Weights of a small GPT-style language model, trained from scratch on English Wikipedia.
Size: width 128, 2 heads of 64, MLP 512 GELU, vocabulary 2048.
Architecture: LayerNorm before each block, learned positions, no biases in attention or MLP, tied embeddings.
Each number is 128 + 32 x the weight over its row's rms, rounded and kept within 0 to 255. Layers, rows and columns count from 0. Numbers have three digits each. The size before them is the row's rms in percent of the matrix's.

# layer 2 MLP up, 512x128, rms 0.193, rows 225-246, columns 64-127
096:106157159076203094143118156080182152097175110150167140117127110152133111114144240116172112159071137129072160193106113094123108045061100131139154146132143188125145136136123074109095083151150134
113:107068114106113140181104139159150109096197166127079134113157131109130143136095126116126115111134065145112067081140205147136159173166096139122127172125152176105101062154138101112178142156158141
105:173081127143153152143066171089144121112146144138131103111141129107158117145109184127145111122089066118099143108128136140117143138147115110067164098114145127127077098094113131193090199177050101
100:084173158160134095136106128131146155083137112153126071142113085154165146085114144169132066100072156141122095186088158076121126173150119132109043100157149125125156136088129105115144145106101102
092:113133152124126156128122044152081165144113169161111150105120093126090052125132190108104165136081122159129141104115153161091096094155162139206085119157131143143104215116173153083143143151096145
102:159119156139131161176187118147183143151134121146225100151160113201089070069151150158126152094130141194087163089107121135087136093117092106145136206125163121151108164121108148115126098081124133
076:079113123192114137180128086110108130124134093088128120167109157075127140125121117124106142120103207159150183140166109141075133138144179140106159124144129118096138163143130153111048116132168131
097:079129086155132109123077120133136105158133159137100136126123176157122130157162126142114150111108147088123116077123175137097111146180134121165135059131132118132120167125102085115090098114105101
096:121132094105086128135121122126178121146075105156159112168110128146151125125144125147130152083174122114150065167094091131145194179130109055175187067106186201097130066108144170104101151079118120
110:117161136084105214142178044133163150148066096133113125114122142075104126094092160141106164161063118121115174133151096157132108067096152148187131089131110174163168156123118173117115102097124140
101:176157195149158079160129089103119119140139099068126106147118095197140123078128147178121065132109130087120124152144132060159174081146184064125090151175162121129097183134139118168168153136109103
099:127127146116171148101080058098112132100071184142104091151112143093145111153156106164102133113148124133157176083150170132113141074181175127154090121167123100041159130108104132123099064056108130
098:079154095171119201107150101142147125085086129134132138128097152081179143109153122100133083130094107164099132176121139106099080124092205142181140119117101161159201147118101157129133112026127185
101:131116116144097132115159118116104131141094107178135064117138108171144104113175169134130193121091106149127162100112121193141154121137154131153113121126136154075124095171100162172152134107097127
114:116121081134099125072089122092178110093137156137140113159137087143127143142136091176096135128132108171128116194137075164171141139100182156120093093144129196098090135127112102069164076097101126
102:092142142096122104164186109173147133117134113129149185139158119102108068142134111151112094108044144106088195122085089117127150083067097085147143119132131150147165164148110120125153145110138193
101:160088102073174179158125140092146155162111115123152132113153135078110099141146181121131147118079134153104151117161148172112181133107086116150123114081111144132096109117133107093144143102191073
110:104123119133133149101183138107085178170121164144171089076168069125187099145096169098113117122132115169107084084141192102139095126096087062128164128133148138143111159146157114142125145125076114
101:130102181133114123128111193112149062142095130166170131125112123105117184189169121090162181132056154168066128111193133119118144093136095128094177181150152157102119122134124122080080161133130188
101:117133153108160109134188100105142140168136085127141150121132161121158141125119166166112094181124100184129063097091132172070133097137147146185160076183146097139093044150111107127126107162148100
106:146151108107177145124112149147094077123120099127134133089077111079165180121126156102098153165064146143044115157124158082129109101160122111122163135027113204100130132132150158148131123109110130
103:131163152147168162148104098108145141150096108156114088149138144120153116061177190087140135125085160154092155158128106122107126124129136133150128158095163084100092144077168195038144117119121146
# layer 2 MLP down (transposed), 512x128, rms 0.0921, rows 225-245, columns 64-127
093:128106096140134103106062181117121038117102143112179176098129140139149172110146146160069146165145135097150185113095134118138098115072106107186189099080085175107201129083104149094117080147144158
121:112116139123123185112101060086125129173178178103102123058157139066066145122133111095082129103172161145091147141162103093138109109133130128093112119143141156113146132110096189074151146088141079
108:147181106154072083077117152098123109117155133190097144125190119117059109100049102153111141129141127107178115090129148166116149127120103146116176096174172118150075082149158180152145137131097085
098:093137159184121105172185149143183138166109122148111138150115093104141109125102114157135109084149151089103098124096134139124078162107172115096166166124131123141112159107147110108163156113139044
096:114133152105106120103136133084105122186097148147112055056127117134145160133097101127151176060179180099129161165094140126181144086116110101195119122114135114153046148135127130101170106106195116
096:150162072118124184090035057126079157132160121125132081093089123121127081119134163125106147123099146078142156105109173122152109127150122142108102068073114100111142142183086119119158194126185111
082:120121120129154147166170087121081112148197140155167145123151097140098145126119182160134130082175172077188105153076114165168132150097124107079132093110145037166105164078096075176174165132088168
098:111187150069131090110166100117145186130112141082151155102124172177104161131127121096202171079107099156151174144118112150111162133166173099131050106112098122118140076167158139075150090097147094
094:096122172158090144110178136098155130081121092195143144158106143116118109180156116111127100144088143150187059121123104124108116113130162114168155123122142100083173076127175175153114145110100059
109:120105126112158149122150150119142154109054083104070131112121132101153128123123100137143101097096168121123160123126102122111099082108132121141108135097163068063121104121143175159149150129107135
101:083106077202086092133156128155113165172152155141119092081154097116143092136107197196145101131121091144170175128108107160101094139141164140042113147137128185123122143093107090123123120142132112
096:112107167168104134126109193156144103086100194110080117143147180105162125154069099149111164116103187109178206154099124122057152159147115121115144195173091164077156139171096116123154146127188104
097:079100098152195075156101092067076154147095181063163197096112129171156089161160104105107126092170134109074157154120082114112138074130152131166093088119138153129096118107151149141106145078087104
103:158122130126169134140080127101143143181205175024127190173147119148149064114122153110112123152146100129119107116109087133131122120171128062107143207101132100157176120127073106083144105131167153
112:089145120134112115169132157123158151081200138089082145138137132099134148133092166194162063101094168081149135153033164143156108120095148156112097091153131070182127111117098115154163135156161116
096:083131111133119152092174160121137107187159147065156121150144092139127078062161178143148140125076162157097130106088070164134103180089196113051137101132129084173143126150074107124123131105133110
100:162088076104135133094113102116112209147103143184083140135123132100100125126098152070102196131116179130159108091179115161083164128147105121161115128081136124165136096138153141129199122117175104
112:168108110148125138126088111120165138144092089133163104052172112161090109130132131140081116116121138103145123121120119106160089048110067121117106127134110083084138205097185127138162189118138090
098:162118120107171186163107105110058139148104146165132114111031082191156146146111134086107113107125148079152144102161139158190130132120172158181117092154120136127169116137108121154122091115173143
107:108123117094119183145206118164097124093162086148125105135102114158113132133149164163131173100161136141152117085108142142095146197072165133176209079137097115201112084191110081136116163115148137
101:109128084179127183131202073076081125137120109125114111135122082164168139124089178112120129074170124093119108147100115104141161062129138138143144082077141142107128111135107088139173207151103117